python train.py --activation="swiglu" --qk_norm=false --init_std_qkv=0.0359 --warmup_steps=200
Each number is 50 + 10 x the weight over its row's rms, rounded and kept within 0 to 99. Layers, rows and columns count from 0. The size before them is the row's rms in percent of the matrix's.

# layer 4 MLP gate, 832x320, rms 0.0452, rows 372-401, columns 0-79
101:67 56 52 44 51 51 51 40 59 55 38 46 44 74 41 52 49 61 39 59 59 44 67 46 37 47 46 63 54 39 52 32 52 47 43 56 42 54 63 58 54 38 47 65 59 45 44 40 45 55 54 44 56 44 44 43 44 64 44 54 26 55 47 60 58 72 33 49 66 45 48 41 47 62 48 50 55 39 47 51
097:30 50 63 41 61 55 58 56 49 59 34 41 51 54 39 46 54 53 55 40 67 56 52 61 60 43 44 44 43 48 27 42 50 38 41 68 53 44 82 65 42 57 36 50 61 58 36 39 60 29 53 61 59 48 39 46 63 48 65 39 59 54 34 57 51 49 38 54 51 43 46 40 51 54 49 52 42 48 62 48
095:38 46 42 37 53 37 37 71 46 62 51 48 31 56 50 30 55 64 57 66 59 47 44 52 31 47 42 65 46 39 42 41 53 29 57 35 53 43 53 37 22 51 56 57 44 54 53 31 85 32 47 51 49 61 50 45 60 56 48 31 46 60 44 69 36 50 48 54 46 44 50 52 49 26 36 33 57 53 51 54
103:50 42 49 38 50 46 56 50 53 65 62 47 53 37 32 48 42 37 54 75 43 36 48 45 59 51 40 44 48 50 49 56 44 73 44 37 51 50 42 50 51 48 47 39 74 48 46 53 48 43 57 50 36 42 46 48 42 40 40 67 55 49 62 45 62 36 66 57 46 56 35 58 43 36 45 35 48 45 27 61
100:43 59 54 56 43 57 63 49 63 62 32 60 70 47 36 67 37 59 46 46 70 46 57 46 70 46 53 48 74 54 43 49 45 50 50 48 50 37 72 54 40 29 61 47 49 55 47 46 52 53 49 30 46 63 42 49 56 53 53 53 39 56 32 49 41 46 59 43 47 59 64 48 53 53 56 66 66 38 59 65
104:41 41 50 56 36 28 57 41 36 52 48 50 45 51 39 52 53 28 49 58 50 63 48 51 46 51 38 68 44 57 67 40 54 45 36 51 41 50 66 55 48 46 51 46 42 52 59 39 57 45 53 72 35 33 51 37 54 65 46 51 36 34 43 38 65 46 63 48 44 36 58 48 49 51 42 39 49 57 31 48
105:48 42 63 46 49 43 55 54 66 58 43 62 38 55 51 41 56 47 43 39 54 60 54 44 41 54 53 60 43 60 47 56 50 52 31 42 52 46 45 40 56 51 58 62 44 47 45 44 29 39 54 53 53 39 51 40 28 64 44 49 50 44 50 53 62 62 69 30 39 61 46 51 28 79 47 70 42 58 46 58
099:59 55 40 61 51 59 61 68 47 55 56 61 62 54 53 41 40 55 56 48 47 47 60 62 46 41 51 27 57 34 49 43 51 42 58 58 59 43 47 37 38 61 46 34 56 48 55 46 71 35 54 59 42 57 64 54 64 52 58 48 50 43 57 39 55 57 55 28 29 50 69 42 23 49 55 47 50 44 47 60
092:38 56 62 65 58 46 58 54 28 55 56 58 61 50 54 56 71 42 51 55 49 64 57 63 37 59 56 32 56 47 42 42 37 50 43 57 70 59 56 54 51 55 53 58 49 43 59 64 46 32 53 49 57 37 46 39 44 45 57 49 44 50 52 53 68 36 49 47 47 52 44 44 51 44 58 63 48 55 49 44
103:48 52 62 45 55 64 59 36 47 44 64 52 61 62 52 47 56 50 52 62 58 53 42 46 58 25 47 71 53 44 54 51 61 41 56 38 53 34 51 58 42 53 51 44 45 62 48 31 30 47 52 60 50 63 61 48 63 63 46 60 35 40 59 44 47 52 41 55 66 72 42 50 33 66 40 44 63 47 49 63
094:37 53 45 51 46 42 48 59 47 69 32 50 41 44 61 56 43 64 60 39 60 32 63 72 50 38 52 46 55 54 48 39 52 58 53 35 45 46 40 67 44 25 46 65 59 42 50 41 37 57 59 31 55 62 50 38 47 52 39 42 42 60 53 57 33 54 52 49 38 45 50 48 57 49 58 37 55 36 72 63
096:51 43 45 47 44 31 51 59 38 48 39 56 48 39 40 51 40 39 40 53 54 61 53 33 44 48 33 67 42 40 62 43 48 52 36 41 61 55 50 48 61 50 44 54 66 49 55 57 60 50 50 50 41 55 54 35 46 53 51 62 64 70 48 47 38 57 51 44 47 41 73 40 62 51 42 58 60 35 45 53
084:46 45 44 55 37 55 64 63 46 51 46 49 56 56 57 49 40 47 52 39 37 59 34 37 52 53 44 15 62 36 49 53 48 48 48 56 43 55 55 61 43 49 44 51 58 66 55 52 70 56 59 53 52 43 17 63 64 46 57 56 61 36 58 44 44 43 60 42 49 52 53 39 55 53 58 34 67 59 42 54
099:62 53 72 54 62 50 53 60 43 42 47 50 38 31 58 39 46 72 55 50 56 74 53 43 41 43 45 57 40 39 40 45 54 41 46 45 55 56 34 70 45 42 50 49 60 49 39 62 49 61 51 43 65 42 48 45 52 38 58 42 57 73 55 53 41 40 54 66 38 64 51 59 59 51 57 37 61 46 27 50
096:52 68 60 62 59 29 61 56 38 56 70 42 57 36 48 49 55 55 46 36 48 34 46 58 47 39 66 43 45 56 48 49 48 46 59 52 64 70 48 62 19 63 33 45 56 72 40 54 51 58 46 65 59 51 68 55 58 41 54 64 49 53 51 49 51 63 38 60 36 49 51 55 43 60 50 33 52 61 63 57
096:50 63 55 62 44 50 45 58 59 58 62 66 43 44 46 55 59 47 44 36 47 43 62 64 52 73 64 56 52 56 42 36 50 35 51 56 73 53 54 47 46 54 51 37 41 77 45 42 43 49 51 63 44 44 42 49 58 29 41 43 55 55 52 51 43 21 43 53 23 39 43 61 64 42 69 57 45 61 41 32
104:44 39 59 60 46 32 38 27 54 44 34 50 39 41 64 40 48 54 54 50 47 35 46 58 48 48 55 49 49 37 53 37 47 58 39 47 51 37 41 61 49 47 60 53 60 38 47 72 55 63 41 46 48 56 52 48 86 42 48 42 47 55 40 63 38 40 56 53 49 45 51 54 62 53 48 51 55 65 49 65
105:32 46 48 65 65 50 42 66 61 44 55 76 64 32 62 55 64 52 49 51 66 50 44 56 49 69 54 50 59 61 40 50 55 43 43 66 58 51 34 45 45 63 57 46 37 58 66 50 64 44 56 51 67 24 51 55 53 48 61 54 41 36 59 34 53 38 36 36 41 51 56 68 53 36 51 51 41 38 44 54
110:64 55 56 49 57 60 61 37 42 59 52 71 34 49 68 54 44 62 39 39 52 58 54 46 55 45 54 45 64 39 50 51 40 49 48 34 36 53 47 44 50 63 49 61 53 48 38 49 57 29 50 38 46 37 61 33 33 63 53 40 53 53 48 37 50 47 56 52 57 49 65 68 43 60 42 63 45 47 47 57
098:46 49 28 46 51 42 70 48 44 68 46 43 41 44 50 56 59 52 57 60 60 39 49 40 37 52 62 71 64 51 63 57 57 42 43 60 61 46 27 67 51 44 58 51 37 46 43 45 50 58 60 52 64 44 45 40 64 50 75 54 46 60 45 46 50 55 45 56 53 36 52 43 54 46 50 35 31 60 53 48
102:35 75 45 53 47 38 52 52 44 53 43 51 48 45 36 52 43 56 60 20 57 56 52 54 61 58 42 58 36 51 48 56 49 57 36 45 44 50 37 48 62 42 43 49 52 55 47 59 53 52 38 45 55 36 54 36 52 64 48 41 58 61 43 44 58 34 75 39 42 26 35 54 55 45 54 42 58 44 54 30
098:55 44 50 56 33 60 44 58 56 39 38 49 39 58 58 52 67 54 66 42 50 50 63 41 51 41 57 53 60 49 54 54 52 35 65 49 56 44 62 54 38 42 48 46 53 65 65 45 52 46 51 43 55 52 41 65 45 68 45 45 62 58 49 33 49 43 57 57 56 54 51 42 32 52 65 42 41 49 44 62
101:43 54 38 65 48 41 38 52 37 45 36 72 48 35 59 44 50 77 59 55 40 64 39 62 40 69 44 42 46 36 56 60 68 44 48 53 44 52 38 50 60 74 49 59 44 62 44 42 59 47 38 35 55 51 62 44 55 41 44 38 45 38 49 40 45 46 60 66 53 70 55 62 67 50 55 43 50 70 66 52
095:60 65 71 50 47 57 56 54 40 54 35 29 60 38 50 53 47 47 44 71 46 47 58 44 57 56 48 55 45 44 57 49 52 44 28 35 50 54 45 49 66 50 39 22 45 45 56 54 35 40 50 34 50 53 36 55 40 66 52 45 47 29 62 68 63 53 49 48 50 61 44 52 48 55 47 42 53 57 57 46
091:43 65 50 54 42 41 50 50 73 44 41 54 57 54 32 39 43 48 35 71 52 36 50 49 47 34 48 56 48 55 53 57 59 27 47 59 83 37 54 56 41 61 56 56 44 39 42 62 47 45 53 40 57 59 34 39 60 50 50 52 63 39 59 63 43 52 51 29 41 56 57 41 56 42 53 45 45 61 45 41
098:55 43 60 42 67 51 43 41 55 46 44 54 48 57 52 31 58 64 53 55 51 54 61 35 36 49 52 58 62 35 43 47 60 40 31 57 51 68 52 60 55 45 61 41 49 63 54 37 56 48 62 56 60 31 48 43 50 37 35 55 44 44 64 48 58 49 44 45 61 52 41 42 62 36 39 62 55 34 42 39
087:56 23 51 52 58 50 48 65 50 60 56 43 55 53 63 52 48 66 44 30 53 36 43 48 54 52 66 40 37 45 46 35 55 49 33 31 58 30 55 40 42 52 40 49 50 54 45 59 61 48 58 59 64 60 59 51 74 55 42 33 44 48 60 42 43 66 51 50 61 39 48 48 68 44 48 51 54 59 63 55
105:66 55 58 48 51 44 46 54 38 50 61 57 60 50 48 46 39 46 40 29 42 50 57 52 44 62 44 44 50 69 48 60 55 44 53 58 41 53 49 55 33 46 58 59 47 43 63 54 44 48 50 42 56 43 65 47 56 47 42 50 55 40 46 61 52 49 36 59 53 53 40 50 33 69 35 36 51 66 47 36
098:53 52 52 46 73 42 37 40 38 52 54 47 41 43 60 44 32 75 34 48 48 36 37 44 47 53 26 53 63 56 57 38 55 36 56 62 43 55 58 58 61 63 56 50 59 56 36 62 52 53 47 50 63 71 61 32 61 55 51 49 45 47 48 52 55 50 44 40 67 60 50 40 45 59 48 57 46 41 40 68
108:67 51 55 45 67 53 42 44 41 48 45 47 55 46 49 32 41 56 46 59 40 45 59 46 60 54 57 42 48 63 36 48 56 51 38 55 48 55 37 43 56 55 48 60 42 45 55 52 64 61 59 35 50 28 48 34 48 52 58 54 53 37 40 63 44 59 59 28 48 55 51 39 62 57 46 31 61 46 53 32
# layer 4 MLP up, 832x320, rms 0.045, rows 372-400, columns 0-79
102:50 57 69 57 50 51 69 55 57 66 50 59 64 65 41 39 52 37 56 32 58 43 58 39 36 38 47 59 54 38 59 30 56 59 53 60 32 39 42 53 53 45 63 54 55 67 61 50 35 39 39 36 45 63 65 53 54 54 54 44 41 42 65 65 46 67 48 57 33 38 51 47 57 59 46 66 60 51 48 43
096:35 57 43 52 57 51 37 57 58 59 38 63 31 52 44 48 45 56 59 37 49 34 46 46 41 68 54 32 44 55 63 49 50 37 71 45 72 47 56 58 56 67 50 54 49 44 34 35 45 57 52 70 69 64 56 51 53 36 47 47 54 57 39 55 57 40 44 50 55 44 56 59 41 40 63 59 56 68 51 53
097:59 35 51 55 46 59 63 50 65 43 41 58 44 24 48 72 54 62 49 57 44 45 59 44 44 39 41 46 41 48 46 55 50 56 50 57 61 58 22 48 40 56 72 45 44 40 21 54 43 52 57 46 45 60 40 55 56 53 54 48 63 35 61 42 44 56 32 49 56 55 40 45 49 58 48 52 61 52 69 53
104:38 62 26 48 41 47 51 67 55 44 51 45 44 25 64 54 48 55 48 45 39 48 43 59 50 56 56 53 52 60 62 60 49 55 55 54 50 55 42 81 58 50 60 57 60 69 50 59 49 43 32 54 57 29 48 43 61 50 51 38 74 52 50 60 49 56 86 60 48 43 57 67 36 58 48 49 53 43 42 43
101:58 55 38 58 51 48 60 49 47 41 75 42 39 46 44 54 37 67 47 48 49 53 45 55 48 43 43 62 45 57 54 60 28 40 52 39 44 39 54 48 43 40 59 55 52 50 56 54 34 56 58 58 49 57 58 52 36 60 55 46 52 63 55 51 59 47 61 31 32 52 71 42 43 49 29 62 50 70 48 27
108:66 57 71 34 49 39 23 44 44 59 44 66 51 50 50 59 55 34 45 48 61 45 55 42 55 39 40 41 40 45 62 56 42 57 60 44 44 54 44 58 51 43 71 51 52 45 53 47 46 61 51 46 43 36 59 37 50 53 51 61 33 49 46 37 66 56 55 50 59 34 35 58 63 48 54 47 60 33 52 48
102:61 57 61 54 60 51 71 52 57 44 64 52 38 43 57 58 59 56 42 33 52 58 62 37 52 54 40 48 61 68 39 40 50 50 51 43 63 61 43 50 57 51 48 52 47 52 33 46 58 55 55 39 43 53 34 57 48 55 49 32 64 32 61 62 56 59 47 49 36 43 44 53 48 62 52 69 36 38 47 39
096:43 52 47 49 71 42 67 48 41 48 44 38 52 74 54 51 49 38 56 49 51 47 51 42 49 44 47 41 58 61 70 29 61 48 62 37 49 62 55 58 67 55 37 45 52 55 53 54 45 58 45 46 54 49 45 59 61 35 51 39 58 28 69 61 48 59 43 43 49 65 60 42 40 35 51 70 34 28 57 64
099:49 54 53 40 60 49 46 60 37 62 37 56 44 39 36 45 47 47 61 43 55 60 52 45 34 47 49 51 52 55 42 28 59 39 69 43 49 72 41 38 63 69 59 40 38 50 51 48 53 59 51 45 59 47 69 53 51 36 55 48 58 55 44 53 59 50 45 53 62 64 68 56 43 30 40 55 69 46 60 69
108:44 43 49 58 48 46 44 40 18 50 46 47 43 75 43 53 44 54 38 50 45 69 59 56 49 60 38 42 61 40 47 49 41 51 47 49 49 59 47 69 52 40 30 48 61 24 74 52 45 45 44 71 60 59 50 47 47 53 49 45 63 58 51 62 50 52 45 43 47 55 43 64 65 48 55 64 57 40 31 65
098:67 53 43 62 50 45 52 61 40 45 40 46 40 62 45 52 46 46 64 56 36 50 60 58 55 40 63 63 49 47 54 39 58 41 50 45 37 53 36 46 36 38 49 43 48 45 51 48 58 34 51 28 63 47 52 40 68 54 53 53 38 46 52 30 47 40 25 45 40 50 45 52 69 51 58 38 60 48 61 48
101:54 32 55 49 52 58 50 74 33 47 52 56 54 52 28 51 41 39 33 66 67 50 53 30 59 58 51 49 60 56 51 54 47 57 43 53 65 45 52 69 74 45 61 67 36 41 52 32 29 56 49 61 44 35 37 42 72 28 44 43 57 41 33 44 57 45 63 39 42 60 41 35 49 44 50 51 52 47 53 58
084:40 64 23 65 42 46 65 60 54 63 52 47 47 26 52 59 50 48 51 38 43 78 57 49 55 51 31 57 49 33 51 46 58 46 54 58 37 64 42 37 41 47 55 60 61 59 50 54 51 51 46 57 54 37 34 55 61 49 48 62 63 24 66 43 44 43 39 66 45 49 48 55 52 57 42 58 40 48 42 55
101:47 61 57 57 36 40 53 43 45 52 28 48 54 52 57 62 34 41 68 41 57 50 62 76 55 34 35 62 74 44 49 27 52 39 54 61 58 46 57 40 53 43 51 64 46 49 59 50 53 37 57 47 44 43 51 41 48 53 54 64 30 42 33 51 46 55 51 49 64 53 44 42 50 56 53 62 27 53 57 43
101:58 50 51 69 49 59 40 47 45 43 48 43 67 40 62 55 66 43 54 52 51 46 53 59 57 44 46 28 44 53 39 40 63 54 38 64 54 41 49 46 50 56 49 43 58 51 58 37 44 33 38 49 44 55 45 35 46 41 40 45 61 59 40 36 63 51 58 60 48 51 54 52 52 40 48 46 58 52 47 44
098:44 70 61 47 53 52 52 30 51 53 66 56 46 59 61 50 42 53 45 56 46 44 46 48 55 43 61 42 62 39 51 57 41 45 48 57 55 36 27 23 43 54 46 34 49 41 46 68 43 70 63 44 56 56 39 58 36 50 32 43 56 58 29 36 55 35 49 58 64 46 39 50 57 28 63 46 56 48 42 58
098:32 50 33 49 51 61 50 66 61 56 42 56 31 49 36 54 53 53 46 34 55 56 57 57 58 52 39 48 44 55 62 42 62 52 55 52 41 41 56 52 60 57 45 59 45 62 49 57 45 50 58 50 35 62 50 50 43 41 60 44 44 44 40 52 35 74 60 43 47 51 68 74 51 42 67 45 51 48 64 58
099:57 58 50 55 55 39 48 43 44 34 43 50 55 44 55 57 44 51 46 66 48 27 59 51 48 55 34 39 34 51 55 51 46 69 42 38 52 37 51 63 58 60 43 59 63 44 39 63 55 60 44 47 51 42 60 43 61 31 52 44 44 52 24 47 45 59 42 64 33 49 35 56 39 43 55 48 74 61 40 59
108:51 52 59 38 55 45 52 45 60 41 28 43 48 41 54 46 52 30 46 55 42 61 46 47 36 42 51 59 36 46 45 53 54 50 52 54 34 61 22 47 67 56 38 48 58 49 56 61 43 49 70 58 38 43 57 40 38 70 47 51 52 47 47 40 54 48 44 53 55 53 50 40 47 38 41 70 58 55 42 45
105:49 43 51 26 53 46 66 40 50 38 47 57 71 63 39 57 44 50 51 42 61 55 41 26 54 50 55 40 52 51 47 45 51 60 43 46 42 48 39 49 57 47 56 51 34 55 56 56 51 29 55 29 52 58 56 58 63 44 45 39 46 49 54 48 33 52 38 42 41 42 54 57 70 58 42 53 45 42 39 57
100:51 59 55 39 60 60 42 49 53 41 58 46 35 52 51 45 53 32 31 61 40 25 62 64 49 29 63 57 58 58 52 47 43 75 55 59 51 58 74 65 42 41 55 43 58 49 35 35 40 62 51 51 25 44 55 48 47 37 65 53 50 52 53 70 59 46 33 38 49 56 42 49 48 60 55 50 49 54 51 53
102:53 47 65 65 31 47 43 52 38 41 55 26 36 65 49 51 27 50 51 63 65 51 56 39 56 74 62 52 40 34 55 51 45 47 27 50 36 62 46 45 43 30 55 45 54 61 44 48 46 40 45 47 56 71 52 43 53 59 57 37 47 38 41 58 50 66 65 51 58 48 51 49 47 34 56 57 46 69 64 67
102:50 46 53 55 48 42 64 60 57 58 32 50 61 55 40 43 51 39 54 33 48 62 57 53 36 24 34 41 54 54 44 56 49 67 63 47 47 56 60 68 55 62 63 34 39 57 46 53 44 48 38 52 61 54 43 45 73 64 48 60 57 30 50 51 51 44 49 64 62 45 65 62 41 49 51 71 62 46 47 32
096:39 50 51 53 54 60 37 43 40 61 40 36 32 32 39 59 65 38 59 53 58 48 49 51 63 36 56 48 39 49 74 44 50 47 50 56 53 41 50 49 76 52 52 33 48 30 65 55 47 92 58 49 42 47 68 53 65 38 61 49 49 57 34 73 49 70 59 47 40 57 47 41 36 57 38 38 46 50 51 51
092:49 29 62 43 49 63 60 44 38 73 53 55 42 57 59 57 50 48 59 46 64 44 33 44 46 69 70 67 60 51 52 51 41 51 51 46 31 75 60 62 41 37 62 46 52 55 55 44 52 55 53 66 50 44 55 63 43 49 72 61 50 44 53 43 25 53 45 36 41 40 33 59 61 43 49 49 63 45 38 70
093:42 31 31 54 60 45 41 42 58 40 50 43 42 49 36 66 57 49 62 38 37 61 50 67 50 54 50 59 57 59 51 33 55 34 45 56 41 51 27 45 40 43 63 52 50 49 62 34 47 54 49 58 59 37 39 43 46 57 66 40 59 53 48 57 50 40 58 47 53 66 39 32 47 56 40 32 45 53 57 48
092:35 61 43 45 42 58 49 58 51 52 62 54 59 52 40 39 46 49 55 48 61 65 56 32 46 33 37 33 72 61 49 36 58 43 45 45 56 52 64 36 41 42 51 47 44 57 45 47 47 64 47 62 57 36 42 29 44 65 54 23 49 56 59 36 44 27 37 46 62 47 38 42 53 56 63 46 41 46 40 51
096:58 43 55 62 44 57 28 32 44 65 59 47 50 68 49 50 52 60 53 65 38 41 55 47 41 51 50 41 39 49 45 53 64 54 43 63 37 36 46 61 64 45 74 49 66 44 54 78 31 58 41 62 46 44 56 45 53 63 35 53 55 72 52 63 53 43 51 25 47 49 29 50 37 54 48 54 36 43 57 58
097:51 70 51 45 45 35 39 64 39 52 52 60 57 61 53 54 56 47 70 48 78 52 72 51 51 44 51 58 47 41 35 59 46 42 41 42 59 60 51 56 37 52 61 46 59 49 39 53 60 41 39 54 58 36 75 75 51 57 44 49 47 32 40 53 50 51 45 59 36 45 62 53 53 37 20 36 54 47 57 47
# layer 4 MLP down (transposed), 832x320, rms 0.0424, rows 372-400, columns 0-79
102:44 62 52 39 54 50 45 49 75 65 64 43 39 63 45 52 45 45 41 47 54 58 48 30 43 45 49 65 42 40 55 63 56 57 59 52 64 49 63 47 59 36 48 46 41 57 47 42 56 64 45 58 40 25 36 33 40 55 54 44 52 50 53 57 46 45 49 36 60 38 36 64 33 47 37 42 55 42 52 40
096:62 52 58 42 53 50 64 48 55 77 48 45 49 48 48 43 59 41 56 52 56 59 65 63 35 54 33 49 38 52 53 82 48 25 44 57 50 42 43 62 52 47 48 50 59 63 49 57 59 35 63 65 44 36 57 51 43 58 46 54 52 53 58 44 50 54 36 51 51 55 40 44 57 29 26 65 48 63 56 44
094:48 45 48 51 63 38 53 73 39 54 50 59 59 56 54 52 41 36 49 69 51 50 47 45 23 43 47 33 51 44 61 61 35 53 48 49 33 64 49 48 63 48 41 45 62 48 21 57 36 39 53 34 59 65 54 49 44 59 58 55 53 52 35 37 62 55 53 45 49 71 53 48 68 53 41 60 43 35 52 48
103:57 45 42 34 60 54 61 30 39 68 45 39 55 49 62 44 30 55 55 53 52 41 56 61 35 45 51 58 56 57 41 65 45 45 26 52 45 44 32 41 44 49 56 57 48 54 52 35 43 55 59 59 35 45 42 60 51 30 48 57 34 51 44 44 51 45 37 42 42 41 51 46 41 54 48 49 49 57 32 43
104:46 65 50 58 36 29 58 34 48 36 54 50 60 50 46 45 36 60 54 43 60 37 43 54 43 52 41 52 57 49 43 49 46 35 43 36 45 62 55 40 46 51 42 73 34 60 58 50 55 53 36 56 53 51 51 45 57 36 52 55 36 27 42 52 55 40 33 58 48 45 55 47 57 45 60 36 46 67 55 61
103:52 61 52 51 36 45 37 53 52 51 66 56 31 53 26 63 36 38 56 60 56 55 59 35 53 61 39 61 67 47 43 35 41 52 52 37 62 54 41 52 41 64 47 58 34 56 48 44 27 57 36 37 41 35 55 42 47 60 51 59 51 47 48 45 55 63 75 59 58 34 58 47 58 40 35 52 50 57 54 60
102:45 48 51 63 46 39 43 52 44 51 47 52 52 43 55 41 57 45 46 52 53 56 57 56 52 56 51 46 59 55 54 42 42 49 47 45 60 57 46 46 66 56 58 70 47 40 46 39 45 62 69 48 51 58 46 73 22 48 52 41 62 56 47 41 57 43 54 43 33 46 49 35 57 62 48 66 31 44 58 62
096:60 46 44 20 58 59 51 43 59 55 63 39 49 60 53 40 47 54 57 59 42 53 36 55 40 66 43 39 66 55 44 39 44 47 80 35 34 44 52 62 55 44 46 38 56 44 54 39 37 56 53 64 43 52 55 28 56 55 48 39 49 43 48 65 45 58 28 57 45 41 49 47 57 33 50 35 40 56 59 33
097:50 54 59 50 68 43 54 55 29 54 48 32 32 47 45 55 52 42 69 49 51 52 62 42 45 68 42 50 27 43 54 35 63 48 53 65 46 37 34 49 44 59 45 74 60 34 43 59 52 54 35 58 60 55 64 53 68 51 38 67 47 62 38 42 67 51 51 59 54 46 54 41 62 58 39 69 51 61 49 59
108:55 48 50 40 30 52 49 57 44 61 75 54 55 48 49 41 48 34 63 56 58 49 69 57 51 59 42 61 49 23 49 55 48 45 32 50 52 58 46 34 46 63 42 67 36 54 58 54 36 46 49 54 47 52 46 40 60 45 37 65 56 46 38 40 51 52 52 50 62 50 49 40 54 48 40 42 49 67 34 43
098:54 40 58 55 25 57 39 48 40 49 46 47 50 50 49 56 54 60 55 47 60 60 39 40 59 50 58 29 51 38 43 39 70 56 68 57 58 68 40 50 56 30 66 48 52 71 40 33 47 53 45 45 62 74 45 47 54 46 52 61 63 62 50 58 31 47 41 52 70 58 41 43 45 58 61 40 37 46 55 51
102:48 52 51 52 61 41 44 45 54 44 69 59 47 41 34 34 54 49 68 35 34 56 47 51 43 55 59 55 51 41 62 38 52 53 44 77 43 40 72 44 46 50 48 45 68 48 50 45 58 40 61 61 41 60 58 27 49 48 51 63 71 38 47 73 46 43 39 47 53 50 50 37 60 73 52 41 38 41 57 46
079:48 74 56 54 47 53 34 31 41 35 42 43 55 46 44 38 53 54 51 53 64 38 53 51 42 52 25 51 64 53 58 63 72 60 53 42 63 43 32 62 26 57 52 47 44 45 56 64 24 56 44 47 68 39 54 17 44 45 42 60 50 72 52 42 49 45 38 47 65 44 54 47 57 59 56 45 47 86 47 68
106:39 54 32 40 57 48 47 52 43 39 52 60 36 31 47 59 57 45 43 51 42 40 56 35 53 45 55 58 54 37 66 41 53 43 62 55 37 52 49 27 34 56 55 52 62 30 55 52 44 47 61 47 46 60 58 40 55 59 52 42 43 40 38 44 63 49 68 65 51 53 47 62 49 53 38 57 53 50 62 35
097:55 64 49 49 56 53 50 47 53 50 60 56 43 54 48 37 43 71 47 47 54 38 56 51 41 35 57 37 43 57 28 43 48 48 64 19 43 48 45 53 47 47 44 41 61 53 47 30 59 50 50 72 59 62 48 46 17 38 51 46 21 50 54 67 51 64 51 56 52 44 56 59 31 55 45 50 48 43 52 46
093:60 45 50 53 56 56 64 41 27 60 32 53 53 40 40 56 52 56 49 51 58 65 38 50 71 38 33 48 44 40 43 59 73 41 51 41 61 49 58 61 55 50 43 54 63 47 67 47 46 37 38 55 53 41 60 26 55 49 59 45 48 47 48 69 54 69 48 47 49 56 37 50 42 53 48 43 40 63 54 41
104:52 37 62 45 63 61 53 38 44 43 56 53 40 56 40 55 44 45 60 57 44 46 58 49 38 57 43 50 34 62 57 55 53 54 54 61 44 63 68 67 42 58 75 68 47 45 46 37 31 49 35 52 71 33 42 55 47 61 47 70 41 62 36 51 67 43 56 60 47 49 27 27 57 55 47 43 45 47 50 52
099:48 40 69 67 38 65 64 51 49 63 42 71 52 55 48 46 47 62 44 68 61 47 50 61 59 35 59 48 47 45 67 51 57 58 49 39 36 42 47 39 45 52 36 49 55 61 32 69 52 51 53 51 55 38 59 43 61 66 59 53 53 42 42 36 59 55 48 47 69 53 44 57 46 49 48 26 57 41 48 56
106:39 48 55 39 41 40 73 36 48 50 35 39 57 62 61 53 47 35 40 58 52 38 48 51 45 49 36 48 49 51 52 36 22 56 49 41 45 48 48 50 63 72 58 63 57 42 51 59 40 55 56 59 47 44 68 62 44 54 69 61 48 54 48 49 45 55 59 39 48 54 52 63 44 50 29 66 49 49 54 53
101:50 61 64 48 27 46 50 52 51 48 45 66 77 38 55 72 56 58 52 46 47 36 42 65 48 46 56 34 48 87 48 51 46 41 50 64 52 52 69 33 61 46 54 63 40 56 34 44 50 41 39 49 52 48 49 53 53 56 65 58 56 44 49 83 54 58 41 54 39 54 64 46 55 53 53 53 66 54 46 59
102:41 44 56 55 58 52 47 74 44 73 44 55 55 60 47 39 43 43 63 29 43 52 35 53 42 64 36 40 66 59 40 58 51 55 47 60 54 53 35 27 36 39 46 67 74 46 53 48 38 28 54 50 46 56 55 59 52 50 53 39 49 57 31 62 67 39 38 45 56 47 59 48 45 69 30 44 67 32 63 52
094:48 55 45 64 52 60 48 64 52 56 47 75 54 55 59 55 54 57 46 51 75 51 51 46 56 29 32 53 62 46 55 58 74 56 51 52 79 44 42 55 39 34 53 44 53 57 63 61 36 56 56 57 54 38 50 41 61 41 35 48 47 70 43 40 46 46 54 37 40 34 60 37 58 43 53 31 51 76 48 65
106:46 43 44 50 57 44 35 58 60 30 36 46 43 45 46 33 54 65 76 48 49 50 64 57 31 65 53 36 53 41 51 50 53 52 54 50 50 35 55 43 44 40 55 41 31 60 55 58 47 44 58 49 76 45 46 50 54 32 56 47 65 46 56 51 41 45 63 55 49 48 26 56 62 45 60 67 62 59 61 61
098:57 61 57 44 57 60 40 57 47 51 31 54 46 69 21 70 61 64 45 52 49 49 65 34 48 36 65 27 52 51 39 37 37 62 42 28 72 47 44 50 57 44 48 47 52 55 47 46 47 46 50 46 50 70 45 64 50 44 48 49 50 48 51 53 48 58 67 40 67 52 57 40 44 40 50 47 59 33 45 51
095:42 39 57 47 63 48 35 45 60 51 48 40 30 37 52 36 61 42 68 45 53 51 40 60 42 49 57 66 30 45 52 66 48 39 45 59 56 60 56 50 64 51 60 43 47 61 37 41 45 52 40 48 46 49 38 60 52 72 30 38 45 64 50 41 67 37 35 60 47 45 39 46 61 40 40 66 47 60 53 62
096:52 64 37 55 38 70 37 62 45 57 54 59 45 43 46 53 58 48 40 33 28 61 42 49 25 51 51 46 59 39 56 58 50 45 52 45 38 52 47 70 47 45 51 53 40 67 33 48 52 60 60 60 44 64 50 62 40 61 43 48 46 45 52 44 52 53 60 41 33 59 51 49 50 60 75 38 37 32 48 62
096:48 63 36 39 41 47 34 46 31 80 56 42 51 53 65 45 54 38 69 45 42 48 61 41 43 44 53 51 62 66 35 45 34 60 43 51 51 55 54 72 47 55 48 52 29 31 53 27 47 55 61 50 42 73 36 57 34 47 51 46 36 56 32 47 42 59 58 41 57 60 43 55 55 42 66 50 46 49 60 57
101:53 74 61 61 69 47 36 53 46 19 65 62 53 33 45 68 45 56 62 27 70 46 54 50 48 41 46 48 60 53 67 61 48 54 50 58 38 64 55 53 59 48 53 34 39 47 60 47 57 56 35 47 45 43 61 27 44 62 54 40 54 39 49 52 47 55 41 55 45 59 42 37 78 61 60 48 55 60 54 39
095:47 44 35 40 66 58 59 57 60 62 67 51 54 32 47 40 75 42 54 57 38 57 33 35 41 56 76 69 50 46 51 55 24 52 57 49 51 68 42 31 62 40 55 53 42 48 48 38 70 47 56 53 49 62 54 67 45 45 42 48 53 78 49 42 40 42 37 61 53 55 46 36 52 46 49 52 52 48 46 49